Part of a small language model's weights.
Size: width 128, MLP 512 SwiGLU.
Training: a variant of SOAP for these matrices, 183M tokens, 2793 steps.
Each number is 128 + 32 x the weight over its row's rms, rounded and kept within 0 to 255. Layers, rows and columns count from 0. Numbers have three digits each. The size before them is the row's rms in percent of the matrix's.

# down: layer 4 MLP down (transposed), 512x128, rms 0.149, rows 59-93, columns 0-127
# gate: layer 4 MLP gate, 512x128, rms 0.185, rows 60-94, columns 0-127
# up: layer 4 MLP up, 512x128, rms 0.173, rows 60-94, columns 0-127
down59 099:117080161089116197138132095107094169087088145101072142094099107107156204097149159119167131148160128142175115083107128094115195122065149090109122125100106146098155143150174124142129067099097111147123095138101092156133128170120145097172191110181102136105202163123127104161143118220149169192145103161153127130137190091128108092110172184085110142121140144137119116174134126080142128149147
gate60 094:166058148093090120174101074103095163125150179156116135131181145121147099173144131141151103133082166112120173118162111143116159115140112146174130196125091093126125084151157111169061110123111159145106074086107116074119169099110158121135184197162062166134150155186035126117135170119105167122143150118147140111110119111144113122142130135150137068153087059145166151139141140104205162120109
up60 099:131190074148106154112110125172129187143123146130127064170117148140101125077112131134126160141144097110084136144156100154127110124095128152138101176121162195038160118120121163167138157117137175148156170099126182195088086087159098106147091130127097098121090066133052105119106097180059126128082149136080135110110140104139132148166140129108132151149141175182060081184148135103095131151170
down60 098:116136148129112172189102109078160097100118159139115173122077124133155138064088108151111094118082086079065087068125079093155156165160140152149103135178129157053135152125178126149141110124159148111119126170114122151119131138091122133210081093090135114095133096102149111131093085138074172149138175166109110112187098064150163102146139171150074128141153108114087122136146142163069155168065
gate61 099:178097100144149145144177210154117108109179133087161109149116147062084078078145156171171131116106087170197113129180136169112105110083133107148182121078152135104155122120068138162098163161165091101129141141117155152063147109151076186153147073125119140108138182138148105087095155113127135085154124109126164080150098105125167139165150108131131124163156096107130114089103107152212177127156
up61 103:088111172141151085150081127089124170101106147153142049141133163108152151131164127152117110176131124096082144135147140070080154160135115112135087133123120115147081170153108055072174127133049116127131106168109094117148150151105154101135101114106178101200147177103101084108060075137164105094086137137162168159121128175143108098090138173146153169182072135176107131162119106143106060114150
down61 099:054128149084146127149137131125123091081129110194096158121105076135134141125170138150112116112175134166085100159155133186162146121178168169124160136103124107221082129132157067115079159128167154188177163095153121080161135154131168179151155097113133143178104151126109169126150063120085161134111108164133132125181103148079139140085138198137141156121132103089133057170130170149125116078118
gate62 098:111158142118120114137165139101205087155118082098137116067147202120124111058142159173075126169151150144133094101080157174093117136131131141105137146150182124145156174142087160119169098103128065141127136137121144138096156147146124125168096106137094114192105165066085173143122140106113148151217178134159177133138121166125087182078163095078142073138143145113138147097069139118071095139143
up62 096:161129126171167144140125112180106129106109151114106106035061111137111135130083117105077122074156117131165069174131155132107164114133110144178162148104092139112135158145178110113136155153132083159189130107079149166130065136138161153176082104140125153129126098151174079115137164156103058154174127155130174094100147116128177160113102202117133128203088167079090127085127135072112084133140
down62 098:136177154160117068086111113124154115146126080171116165080128165116192117156102151080199124186135165133060154106118111116147120125102129102123080075135095118077135112099135138136126107130199102176163112105091125093124064073122097125167141164154131068127111187100132070112129176140154138156099097141177136147130174130190193156069121126097196120141120091130184151130114135132169149122125
gate63 110:089130123094140119094197133140176134099206073128115081165115134161154188148123083079082140089102115142155161163121132126109159135085111155112076085140108101108091110159158152151086122175151111099136051128142115119128091136134125108087142128143152145105131158115150128104121111031143124173118073130103094121147056156095087104170162087205082083133106112092138124048111144111137144128169
up63 103:202127164126135096157168117130169094115153111132099123140115098135093147127102152134150124120124134087084174101093183147062170083151143089178197125178187192178177188080187093118120152137137134163163115107069127064119114158131081155145102148088124114171094149140109143156152121182103177142201148095128121115107129092128077111134139126116134178129119178132091125135143120083085083092140
down63 111:190097142109063099134075169147124150116093119145113103163084136160134117177151126094087045165104096154140072159155120165170129185071128124089131187103128109149164125143098061156127081156088127082155179130116124117107088120117097122126097064118154116076110093107164120078096118157139176087108110102108120120194123181126132147106169149134111091107121153152162103076082198148118099137108
gate64 090:121136110167078069119071147169125179139114093140119127157154126104142123081184093061118109137125128102095201166098103114118144121056117172099124129185149106098188163056144083100137100094107123128167079104159088116133115126116098091108091117125166149167086169155200108140133100091132179086170146158150118095124077151139182105142099155110136154180118157128120101125124102101209149094143
up64 092:086135178123150056121161151158147121156073125116140149119084041178156143125106084099101189117165107158171170159163102135107146165129117164125142151144166122122129116117154068111081112100088193117110145150119104113137105117119070084187091184150100103132134111129131125134179146166141205180079160093147112137162103090130195100118129080160144175124054146117114168129101101138151111102161
down64 097:152143099144168127095130094099129161146106140150110144094149147113124133132115156213165184135127146078111139113148112108126107098100103096127154103079065115122171067156135135138115083130096118136113141113131192078077133065107132108076130158116110174105103091157140111137145159203142089190086156058110145146179087100117074142153143144069137182064163181170153073080123131108118147169112
gate65 105:100101055158060122137200127149096103094181101129112086192116067077133142133115132154120129102122143164132087184119153135101109119042128131135089102106091102095090155127135172150148167149138110147124176148087155134097137149070146138097152067138143140147167121106117148079101081112105114107124106182129136165031134088149125072131158153125123139125158163140155079144077109127066132085162
up65 100:171081137095175124138136109134144054100169110099089063119148136111155149104109106150200149150139077144146131170123081179144152157151130123155098120129074133122076203148135147104180112136127150116112117150121126129147180147139135089156123102163108091095088125105150146139190164075119120162172163087131151211150058080147130146109105117157098071158151153120145128114123050103131148066190
down65 109:148149091154164098125140109152162123039119118113091195167136134069096167153113126148145100190138093152113102121158138109117111113186155137135118150121094157173147142189131106112175105145099118116137142110093145143140143049144110102147141050107125171194097154105127156131143134114089103159124172196148084150177052125116084134186086128099081132172123120175101164058112127108129088119092
gate66 102:079146129119080153088106139134089117173161181126123131165135129121134129157106132105112066180138149126126128178141124157127093107100135075092114065097133146097103203135049128107150146140143123149095076156111159137077114106134118123105228198146177132109168117101111126082163172095154155065117177116168125178120067073097192086110157159146100083144114086138112120106119118105088136131136
up66 100:105122161119128164135121196073108135103096121120125109112179175124060105095120165120148116096142092080096127069141105093145114132105145160134154097138124094168115125160124038120165149132141158097088090097066102097123104118150100149159153181114172214121128103150107191128176106137151136119130139127168130069168132150096178127128111123170221127136142107173116215088098107083137104129150
down66 101:113146104168103047132161136142164116109061156153196194147132118112141120119106134159062141117157132160120215098139030142145094126148164171168113098142124107093166148123090148096133172127185117150118171077083125112155125051117112139067105120103128109100155084084133123106123161163109083101170120118154156080132138101113091160084127115113151139182157080142106122096086131175152122142113
gate67 098:155133107067149112150127133126062134075126150126147127131164101132134105098161122119167146089080085140132117126124136115127131105127184136120123106172101072119125158159121144124132131142098124089150137137109184102066059123116164145171140172088138205078199157168125116110108108169087145117135120160128153165108095141135084151080204085136166096161115105105112112187034082191084116118067
up67 104:105108166081192085211127167155122162076184128082164115137186112123109144172133162115150157136140075155123118117140100115143088136107175077086129166148130151134111128098115159111102126131115165164195038122153144097148153142093138089137108145104111146147160181112210140105149076130063165115086103078110142163170081087107101113118108112140098121155110123157112155073076154105109094118095
down67 104:158137113089085131069133087064202127107104113143142138162102172092090096147143106150122150099096104096110075046125163108089121128120156139174106160109130096159114148175139133128198183088117140089108128118164101088152132155123139155135086165101199104190150105108199143126118115131130113087141107155132101059199119109188146162125098181124202151119116119133124144152091175104109096113141
gate68 085:121173148099166134136111088124105177093143126219135093106172131185117117195102195095127098154135081080082157120105086160101138122036127092209090114110138084164095057100116119138107098154096083127159093092097146117166131150089140130140119106144089139155112154111150139160106101083180184138116110101124151120106126172127115076108127135181161138093104173135122152173157105089105147118100
up68 088:121121117121188101114126188171095156163152084094182119116093109123107096073184162128074103134127139085128171150065090087094126154114112101144102100138158094125134087047141091173136166128158126117114106157126136118093137134085146110111144135091105199120133108145116118114115112136153014100111146121133197107077131131191134117141154162119137158135146140108189172183107161087095111062108
down68 088:103180098147082076152117071122124131118136159115087068090114124172100149148111137111101173127127133064186111127132118132115166122055147060132162108131144134146178131101046153116140128112062148212178085147138192096117092100117108165134116116131139084161173126172129131113118162065134184117127106166146109087108065180132153160129178096135141098138157127095129157115085160110100100172119
gate69 096:074142137163122096138146146125132126103148123133147124122088120074147114126124126101194069160118120138145122155188121129133128075142100106076063131176107177129152126160123053071092092116068152110115181163106137119138066133160119178137207125150183143124186169153088158123119136092162155078139092161180111127141143101164130135119136148098132106187063051068093116110126171143147165117143
up69 091:107181116132150067117149110130080149076122129168132125131134154109113122112194084072172055129118093145087110103154141134133103128149100086166076171093176098139082211152083136126090163152109160171129110077088096124057119160116123149112181107170170089165133163137142079116097147177174106130161094114139156131145141141067111153072137125130121172174121115115074097140071132178145114145108
down69 096:157121180048123135129122146085175121110115039124154111140129138168113212169163072172138172130133109148163150115137177151140080179132107171118136143124062087093121111127124103116057147132120148117143094088114119117140111127142145122087148107128135108091089138127148166120119116081207090095100094103101115109109171145174129098160168155117239057129099159104139109115100140109128111167142
gate70 103:135131106157128145086075140116162126098138156119131139220152078122165171136127150146096162160127104103121104186107183112107145146048089136092111111107157126097135113226114061173148061043111114116108091151115098131164153128133084154146118188111136164091099137139133108105174170131115107121149137137134152090166208112087169135139112108181122128167154168146083116149130120151091149128078
up70 104:116150092128109121073128054127124092106120082099145120091160154125119152071084125110085169116122137139153105096045138096139082138079116136078121123175123068114116152106173114108166107138164133099102132113126149160120135125188140154054117028107138151106091070164129134124085134108158144138174139123111129160098210130131136104106176133110145158054076175172072139105146111131100131084103
down70 107:147151176110170185153125138129176141155132127101129111111107178105068150103102111173149132134093128078136187115138133132130112155230168152101097077169125144125081115087045178131168127130103132176128065142125131163129042100147116104101073148123146113150087103137163063131121101134125122117121107153112108130072097194126160126154117089114167094130213124126181144155125133089125130083113
gate71 105:124137126120130134094086072104148183119112149134065182112085157145193167137108068093105128106130136115115098094105112078106150179101152094108078103083080136144157097145127128134161095095140097141094167181134154142146155178146140141142046107118127107125164119219114106100092138043156141138094215110127160106136116110135160075147152111146095095078111133096180078130139135140179112136100
up71 103:179101134181125086128128122148150134115052152154119148133072149129116215133137088143106111130114164108137179166120200116100153159068161111148070125136076060178225105104103083059076075144122106111117103109132091116144138129183125126145116101113113066115123184123122143087157149142121101126132148098132133113157182071155142115172099098119158109109146102172118158115142120100165145118176
down71 100:087155202107162175110105130116185128104088157152146166098140093142158113161145126105124145186133134095125115138089104136165048123192127164130098130072108115103119134153051115115195114130078133171104122150084202105078149082152172121123125166081192143104121153152114131099102095062199124197153126110122121134114141159109098153112147110082153134122178133168146097095131111099169132139166
gate72 091:179173119167096127098169137105115059107150141070140084143091174104091155094124074154140124120140127161091087092149155126142127096109135161148150141120194082151083154111129127139133103119112090128107149138130127132135179114063128132122096126135150106226112086109156180086112046105090077170165119180107150151145107084122156125109180128091105141144146078131177162095079067120105132101195
up72 096:103207147089135059091105155121203121087127115144109127155141095148105126154139117148111145131149150127181113070093176104158109186151071188124123081124146100149180106130102121105119192103185104158143148087141118148109161057076110083139125106142100101097122186180105100132071070114144130132161186094163085095174115121121159112142103133192153080110142143118102087127108073122137137133124
down72 098:110116131101101115095110088129116090057186123151114129099107160138121120096197142066096076173168187105152126100176151188143156125076103160118129126138119115120161120132147128113133155143105122087217122132087081070107192067148128122193177126160134142088096164139108093126157120101140139099136150069114092163162082103176120129103131126070141202125119138101118087111107164171095143163150
gate73 107:150133111150125132145119123152111105081139088155137099086163115110076167113161176150119130109152169188128067190156134165126157089106129153134195129140121177083147095136064056100120162089104180177109126108136129127104094129126089142213141098151094107128133154155115138094111178126089094176134151136107142067135156136076142144129087172088131122197149195152076155116147079128074113138179
up73 094:122201134089109129122113158136160182106071119183128139126154140144149154112146126123092120118151091147170126127172121111141077089140125081107114156071127107114101171070201159176123071135106125049170119129106112121155136126135123146103078054220140072102078114151117105142142117146183131126151068124126104130093145189115123157121124106119048198098136138159143121075122110130160144096162
down73 095:156124122138067206126132102136086140171112206172061113056154186163140153097106136100114093156119118101099122157074104124148112158106123127120078087132098076098097081134118098188138129131114086105107118132123121160149095128170116071197133117092078088126076107144164091117084160163146105177178152147141181182137087075123117127122108153132136141161101096123088161117129109097143090070124
gate74 100:089110125147118097115146108104147072092130147156071105149107137100100186111136127137121102130153109097110134117113178102097101170198134107120129059101131135126096124132146129107103146135145103126142038088123145070171137163103138162097181156181118131148146138128119099116081118118153140098096143043133144146176146155118115091141067115119104030170136149129105132119043123113053190152061
up74 110:096177124104169057192168108079103114068135153122115161093139105150182141131138176151121123128110149188141142125135073143129151109126122113127153114106076170156102076167162109153124146118159151148118146143129059170135242137108168136138144152123136117113194182094131110118151117127150095110125058123094157187136132163135102152149162119147125116113165150123150115136201195205126152142083
down74 102:108118159122119139199095177135026121114110137082094122128108183116086150104124109082101130151117184126100158104086147095113087130098089139186107108067143145101129135092129125102113139104113093095100174132192150113124134143172052132112120128175124095176176147094133182205140144117166100186065116132172115151130187134117122160108114087148125096075102126074145157175123117170132112130099
gate75 096:155171067119110144149151101170179135136123069091131102072167120094085113135163128157144143149151118103149097075131126166150127078128104133128148169116174059151214086123113142155153157113123092093128205119143145072153060110158181121139100067181115081167084127123138146196089114153162163124096150099191164104140150142089153135134146123155132109148153158075078140120146134165124171119147
up75 099:086144150110105083097053210104115125062144187178088119118137170141149087113103128132159170116105163135132152105113164124139220137113137121149142107120149117156118182148132123084132123119164122148101126149092142046117145125122096157123193110139155126149152121146142088092170099146183140149154131191128139111108078136116120128126105134099059145080137088136167145091109135117085017184146
down75 091:118108137133153150163112163124064121095097092187037150170152158123105130136154149166109132107111181108133103134118155095092128142151234121138112130114132046098145117182167119109100121133063117150158112168087150136128097132107078097123161108098101157109090104181084132144110160139160080160105128100082152126138068120097059179069185159135159142147144063110159109149107119120114150116156
gate76 102:114120095122113072113077128153103098128083070145060131112127125153145123090152136129112107154160106204153126108096079183091100168105153130163114159180176145091159137117108130073123100162131154109124114084180162106210091134103133100138142147153119143179033085077159097121209117111118101103110134106110088137128128104094128143125076169129114087132138156110148187060066126146104131158130
up76 103:119072117103177113147131073136096145146142151157099100084157144109119102144161096105140130183163057112130155125039146105173139122118110185118154076093177151121208124091109072119148104041137109119152153141146094098099129131139143159142114175115081103122114132122173130134045102084131171125144102090125174161173160111078148132106131089160153117110105138113148145173097123145176187123191
down76 101:158091145113132184114135111114195118138114131094139151134153112122175143169149147138105132117131053113179112041140138124121098103102157104118097124172135119085082176221104148108111120135068110107164168143101098138181094134169212102130140145145135111171153130065155100084139103119114106167124155136160118138168151110093111098074145136103194154119148114102195161174145181138087160140186
gate77 108:156107115157148143043116162095185177121092073109116134093165129115107124099179139111095142115080162090091124129019142136164138143134162083093105136142131076142134191124098171128160107131123129109115088080138138108123123124112143153120102056114159126139108123164085107075136121120115184161139127049082096100091134094118145142135133115098118155094150116084115161112140144167066180211176
up77 104:122102121141129084116151169139148102151126146073111102119123099145148179114146130084116116149145054108129110140161128107155073165166137115116162070195096145146102125114142116099091170141207155087160143186119103137080099121168130111104171068182194089144111075105155108110147118094110156109134107144118068120163069138106131068124132078063115113118128113103120076131214163102149155076090
down77 105:151139120087137139106161079176123190103124078088104068128116112140135181042108100102124086126173144147071165180158137077173177111160138150133121092129135061096161118147177117128167157113139169099113170145066099086111141133113131138109137140135068120157121057143172140065129143159076145133119117062150136095115167140119077166064159136131169153083139141126124138130091153161147142142182
gate78 102:149143105129162137103093118146158127139113142122158100106118114118205165090090103139094150155121112133159099160091156113162094144085119143150140072207033148086160121116123186147107088151075089166060122126100135119118105151113177170101070068142058072106104101126139115160119102137101058157161106172192100126146184102141121128073125158096161152137150124102115119121131111151077149174123
up78 096:117108088116155112144135094102153105164121115150096111104109151088180105118164118178113159115113122117114137139112138118129098173158171130163149073180131060129055181126153127109128098110151153072135072145155136138195090147131107139087153139146135128176149129123097147127170110164095103110183133132091108165156167047113134074092146100076131191099141154127096172144198206116045150105093
down78 095:143171144081065122085122106148118152114173169102091080130144126123145164139117130138171162082189071155151161119074176090116129147124111130077100124117127139112103099095122107184114132183136054180164164076129116127158141075108147114157130163146111124128142057080138111124144142163092089098075153138157123115187155074201085153102078149174136143123148071085065126112135101138166111148116
gate79 094:108160137147093112114095110098142132097097174157118140137107146153090140149127122118153170120144130155086131115106047157101150080089080136144113140081161118156120038089113143106166104150101191171126133119055112170101167180200120124107127126218152127156173089105142144070101164164104114194123133148098182123144070102106154058095111131169146080167148119148121168146151110118098124145122
up79 094:150144156113111132086145122182133085100118170136137089094056106182123188141111103116216122122114098115177082142114130182116124118144171128097073133158147157119161060148109130132142096166114092118168151090160112053122169146103126107100180174090115145184075167152111136123166153162112099110113102129130133122112128144137081139177184148158106192150136123148160091153101155031090096128130
down79 095:111162179148161154206111150125139070141150156133170126131127141205091125085140104116131160133089078070111109131158149160141081089155156152087130159153170195160127108112194151169087139106170137096150158153095084144176079132111091128118083108120109080205066089171149105181083130171114129115113066139132099071138154112139123153115168179142107144142131135136112147097151132076133130158164
gate80 100:147166077091177111146118186103100076162128117140125135124077058138105148059136087078065079175084110116160164117125102080082154162125129135175103073177142105124148178155108154092102177099191123099178108121133135110079174172122138153160124162141136113104139109102084149112138124109071186103139127108109138149181156150100110127093087179171150155101149143151165112167089080137127104087121
up80 100:140156071069150091100151160106152137144131170110107149142132060132140138141209089128159069080134120171084163105131164135153064171116165128116168150098158065147120139058152117065162110142084155135098097144064162150147162160115137140085135130146087092127129173122130118112110134164150178114119133116177084192169083118078121137113157086116062178128149110161155099093160160107161153121145
down80 102:120125116099123087110144118128113134100102118098183152149142194115128140113205193108159120121100169146191128095110087117150121164144165120066073187133146114197125068168166139134153102148196075163087088052174134179124157051112123141125085158104176103145122105108142123160156152130120114100149076181083107096105135095141173113114145102117175122129091155164141101136129141169106150149095
gate81 090:156104090136089098113144121104166114201145125116200132161150159101125111137083155095083122171141120193166146154122061109138161093106111204130155133173140091146097148118132180088129149132105123219064098131127077121112162135151144124063093150116140117139081190136142121116092084132137154123099140113125094070191113098134187108075082132135098142159149103076129135109140133144066125078153
up81 100:076129149118095098108129114117127190124123134108099140153108159172146114090116125111184092113130098151134144139127104147093088146144107151064064127103153169056137114128128084110099119129122185106175134139161139169130163120161097087116148128160131141023132128049141153131192144128154130066129185136151170128090142168162078125216143168163139067110119130117062178127141096146133094107092
down81 096:113149116129143076118127110091154133168122088145155062131149094124144111114157072166130152174084171101186144088122115129108110129117145125128157097177076152117152092111143159110187154090094101160100147084137136127120124169128213113142179135144157173154139119127093131143191190161113155139086172113166133111097108097139068097136061115059190071171092122171110126064097082143105113138091
gate82 109:157133097080102157099113074193084098154196150141156132121131124077114119098120147119075172095137113084152158192117155096142159102107206132114144121097165102071108116150135153152112132137166150104079171162134146088118088154143124187138154136147113112179165122120049194191163100146126087139079062143102138123138096105092132106127147154144165153134124167102103052100129105145158150181147
up82 101:094111091066076146135192129166127123133105118149135116113156100100118213091155132113158192091070110127185097154159155198192061109103127132118146168122157138144111159159114142120144080155107148101174136144177162080100092152114149116112141081155123116135088157134145170104119105155145117165124111152111088079158092157082118157133118147092161236130155122185113147160110127115144103193112
down82 102:166123163065080170049109144175112112073127175113138137155159085142131121116135151123121155091112113126123109126115131145182055159140129111150133188138124139173145109133134140103158164157131144080107099045159120180135165099170149117118065115153149181134129110132092101143180144047112109065073068116146143118069126077161148134154178168201134101156125120141147113121118105123129091167088
gate83 115:174141194157112136102120113094136129089149099167168124071116105128137148156159164138160185138144075144203115195133169109100122099140156139155134141174140147125119132103087135101131111157157143193138131125117073169115127108169105207143116134148145165114137122110172112151123145088180126168073154109147098086066123129122196171110091105088103091102094109092090170084160047098073127112087
up83 099:192181141129155113094175124151155095134141137152131097126116092124169172139115178102185167083142159120127066147125139197120154109144158063139175159133142125212122148174148112129121138148102098113061085112122146185094119140149109152078165157125091127152089071164160146216136139151102077153144178080123154150118145107093132123127149083098173119120127074173125099191133104099106166154133
down83 106:116169080158132140217143076135122117122133094102141139088103186167118086084186124132148148102114133095051125127099106160122118128099086167108090123144100108116049083134058194160197139143119136121153120136120077103125157129140213134104136132142148051140096166096135131176119115084126122091136079146154135174127138097133091132171161174129098138142127120173152091111137158138194128115172
gate84 092:117163140148154088107114106134131115084179087136100101141094093113147147113111155180089118159121127148167051102099105124139121169094121122105044146153184147111109107129115106100098085134145142124111141103122174141092083177076149118099109108120122061168076178136130126069105168131105124151137145131128109184047116077106193198119087112189127084154110096135156076075152121130124093103187
up84 111:122109059113178146128152094146129121109115166158094128142090184147087175112094130142153096104130130151092128121115131128068164074132226101124140158109109144146188166130151119186073167128112129132086118122141127102144110030094093153173178157089139152144100134184064115141134142158120142055156136197158130104149132148120165105145115111165149137130090109085131103116109165193174146074149
down84 106:151123147149096086123100162155166137175097109086099158094189133128134125176212142161096153147109162114119093072123138154181098121226107185098061120127136118158079146134110125159174090159097111152154114087108121126096140157129105128132108143128162133110098117170148062145110084120124151065136080118105106151113103212144102167109112137122064168136140138153136112069163051097100146131120
gate85 098:128164084150137121119142174096093140130065147083104176088134097198113176152121084137123120076135116084178149166073141096137166071123149106187053130107135132136117169173063112129128109169079104121165165179084105155113108119107081142156120131107136098128116123136088112104096103158145124113185104117136051174140146142057148084124165157132106134159090145098147154140103149126163146076055
up85 093:159111100108180092153189053156157119093138129106130155143151120200141141109071096126147098142098106083122137115113197154147139187176170135147104092113090103162091119174123128107130131104089140115137099078104124111108171102118074115143108118073104109188137034108102109142076123116193109077141120133164185122122190122114190148118139107137145072182085107142138135101088099086126146102114
down85 096:141099133105120119190176194116141122110153081148072067128117129116107089149121097125105159099149179146119146143141121116178144151108113092155106143096152129155133203121080088130150131179080153074095123151168094129195108126088066093111144123132082153129089102135139150109136102119120149121161105178159134196047095127105177090168131103162123061108139156125143226073163116129104103121138
gate86 111:126118139152098109090107109205171151022169127156112098114085092096146151109145159152091091164132122114155142132170150185106160191121181165107133152129157176130144167158145066061123165063123105087135171145175134155108146125133159160154119153103110185153089137139131140151141182107096141084161112095141151079158144099150090099063112077154123154095107159121111137178126088132134159172104
up86 108:099128033096153188196154181117164156108103100175179123093093095124127111214160145224127121118153112124114135081172119176111107145086108142120172087106124093115127153145145171168119140166121091159150171153128163144085160118160138171156117147175149122127061122134153140159131149165073144114127116105136116100205121100152140186122153102125109142067141120148100114122108102133143154147068
down86 112:100090102080127096103086164107141133128104132120119108102097129152149134160139152190105132124116149142180111162122123120115157189107145129137145110119114118088064126127091115110113110153102087149147133032121086147116152133138111094083161078085113128109086154107190189133156164128191158102144088149056123144121175128214100127040126167128122103136095113135128158078121155188154057173084
gate87 096:126119151174053139157178128077186112193117133168096163142141119160111086149137126160164119144110129122070114204071128183129145145164128134133098123183146123092138115118146057074105167165152163139113171120089122050138112112077111098159096178147119132110138112159133151103104156134146126153181137190139069065132165155165140107146086185131109065152134178141124119124094114081105121104151
up87 099:117166128143145200128166163158080162130170141131151154150130100066153132088142104086135169125117160119071158132110162154185082165105126123078075147124177143123151092129138196079114131112074128048121120090145022142092106137110079086174060092146121136134137098165117106095120139114140143118164160105139074122166066112144136082168166138177167163097150138141120148165140143130150139144121
down87 098:119240120160137113096125159148163090178133174109176123099145076050170125149145084143126121156166131104053193096129121146153141109085159147103093081082103120112121148130102115137160151139155153119128108103164137112170170117102119083106130158080147151136122173144123136162164200141166164060075164104101122115121098096159132168132126124118088164106135115148167115156193053136125088129129
gate88 103:126091120155121046125115095127135121125177110113104130143174179153112107066120104121118149143089083154121143099184110166134153154075161133163082133214159128152175113125077127174106195111108131093136091188082105086090130102157183186115138087116152096202137094185091111152116126144127127163086146172194161128146114135135185127125118139153131117097137144140073102169129130190133097115169
up88 104:122126062114118091137130128139131142147108100070176124129086130209158105180190133133139174109116209079084142080152117044140091149114144125138157131153082110082135185071169134134088131169138088102159105092179109184138075169139077146166091137091115102056160145144104144116133143142116159171159136139081094066149153110177132109121163127123157134143143145135167143104111146170110094117108
down88 095:108096151112107124128104111135041106108132118151108128150070165110152191098112095130132152149159107128124193129113141111091140198087167153192100102116114171082142079184106140125116154117181138158115147163148096100153154125111168154103170124155087131159081100113112098147118143147192068107118155123114085120124195127104135109194142159143061151110124087135101166117079203063088090152108
gate89 103:159097105144116090105067163140106123114126126114103123123147185156124185122130122184144116138140151085104058169129112149115114114149137116153147144120083129144088136174076126145147152191169160128151131112145104118111191130186108137121147104098137132071158181109129108137094125124091113219170119121156153152156170101102106142090191133167161176130218149153141072187092069155135202134174
up89 105:167160101153106145094105177141056132170126173116163115125118131082133193125148111073140149129058119153177105156153126132153097117139108087100115096132137108100182131141186093172118135124112147160147129200156157222149083111115113131130143125108140104134124116141187149126173049141154116081189139145172078186111112148123096156174120077106120076120117156069114111148085144158085122153080
down89 104:137133087158237190181153125101078126149143122172178153099132149093151152117187112130138113132159106144142108144101091184131177141211105123110144086140092173118147131131178104129090177116168171151095176181131122116141089144133161136111108106108067153145091130108121153156105120074123136080120078173164159177114108135133116132132117083128170073101138055125174089132134120067156106117130
gate90 099:031125172072097169154139100155139108149144118165128144095120128121145157159097152124182088173106116150105130117177079135150086166093130125101134150091164147105115180132168123169115068174140177170118110096108113144124104177199187116159118054097122143154093129184140124130122110081162155162077082052115109130111138102115079165144102068106096151094115064101113164147120100125110135138138
up90 106:147152078104159144106109164104158158165145081079120123140100153104182136155137132131131134152162127075147106090165152132113114117131103175200096125113124107192141109130100167142108082089074102143130104156126163127073128147155147126181093177120089202140143114136136122142153148140157114130130118070131066097117195080106113107085110170192121099160065122090049089108129070051147111164115
down90 106:117118088133080135095109118145113193149069144190126180120134087118186097153133097053094105108083237176170080117115133106109174111105181144131125168076099115180140179094130161088145172098153183122160142111166136127140142159164129135090164112086123143145165117107094143151143113104133125137164122141107080180118140079115174087142124105122147137175168077086167134080130130079136144124137
gate91 095:163143141121116108100172176162139130110099070146129091159184120134100128141095169201119112094080122147122126135092140109121138181074106166118183170079043111068089170183118127145105097081080171070143088126170153112112101128145109203105120108110086131099100110098116087122094196144108145151125131135104102107106175143119197141148140183114169166150101142150106091135111115067111095128116
up91 091:076113110131155092119119146131126139103143106099124128067166175109140107122116120097118118203110166096171102084117107131170133096101119144146137098174154135176084149154080090121146145062107087107063099143197106099166080127084162153129175138149156122151108094191088076164130139092107130156122058189127112104163191125097095098075127130094108164188100141146113133175136154111093190151158
down91 096:124102135142162129071078145133135123076124126179122108177115109117103059144116151154134121141089134160186151104108138090098132131101166102194095102097114115054143144147063100156163167124090177123091148083090086117149116130177131110131104094131076171075080142148148073083150115153126133189162104136115146093099129220120150079130164140139138136101071131093145070151147130167145105055119
gate92 103:117153156127102119076067113147093156182142160158132150161131135163180130133124120190111142061202152130160058137105195150122082117119142143159119101141103182097148158161142091141137182160145065134069098174095122118099172080175102062136175112140050125112139142139102129138106128155116129068120128083174161142123097166118125074130141148092127120110170126128117080159168140147061149143126
up92 100:105116145145180128134110149180176161118087126149119113136119109093140087094137092083075167113104136122134170130135070143203161110102154122125059156128147083120136131122162078106117172148168123130128172151162181096164078125133181119060148067151194115153144126156097127115083186125132134087181140136068167134147134157142119120063125146108179173093070172129145106156119156173206112133127
down92 102:109126163186133090105093126173152109180128104135138104175139134153091098172131115102119108115064113119134102161116175066079167099131076154087191108117152171114141129141127115183147164113149118095133148146103094094102114186134169167209123172145127086125146095144107131115178061182134083113179140105165161144115140157160091125148152104157109095140095210189176134156165102141110108071101
gate93 100:183134103126079080072158112092128137129147127133083106144176154103148096161154188127167176115127092086112159200069138122196146162128131128126115161134136064089140170173158161141090125177158142110144130131147162140148148120078108161068086208114147096153123173101144156170213100092123105137193157166157123090130080113128103104081152146104109159150122106152115069124128121110163101149116
up93 104:128073130138119139153097099154237128160163167091103162186054162079132102125129148123101095071114161139157114143145090204105121158165118134142130118118155112138162141120061195159089069109039140160135094126103132106135077143090121144172097149147157168142135175120115121160121105075172088146150085142072134127169136143121163156111116144156111098096126066100131130108120138150110170172126
down93 095:145160122114131112152184126160074157143130141112152127101144060148149080112133139145152165154119131089120147123171070100114109184175113140146082126101112079173143184137167085157118145116104091151111106082146148154139149140019091115154130129119148137098072103087091149143144081102154159101131099069138088158146180082167106100101108163162087163088068048130088134153137094130110078095152
gate94 107:116155117216088121117123051146131135113107165190149168155136165155143145185126105142200197168133181125150111174135178122118135055166158137110114111121169136141195131111172087133142105105120154091121115136107167122133131131040131168144104142174128152121143158161160140103146151087145098149130103140090085163151100140071074060112131131139105150075107117121101111132185125158116185093106
up94 100:151203097090164167151131123112157061102122137091133094092124120115167104152184082112098173126117076143092137055159193107105121137108174081144084084127085166127115077101193150091147111156120098108121117171148195105096147167124141196118176142145128111136123112137134138155131153149132128085109083157131231155183046119130125159105129129121156115149162142128158115114124146130144139153074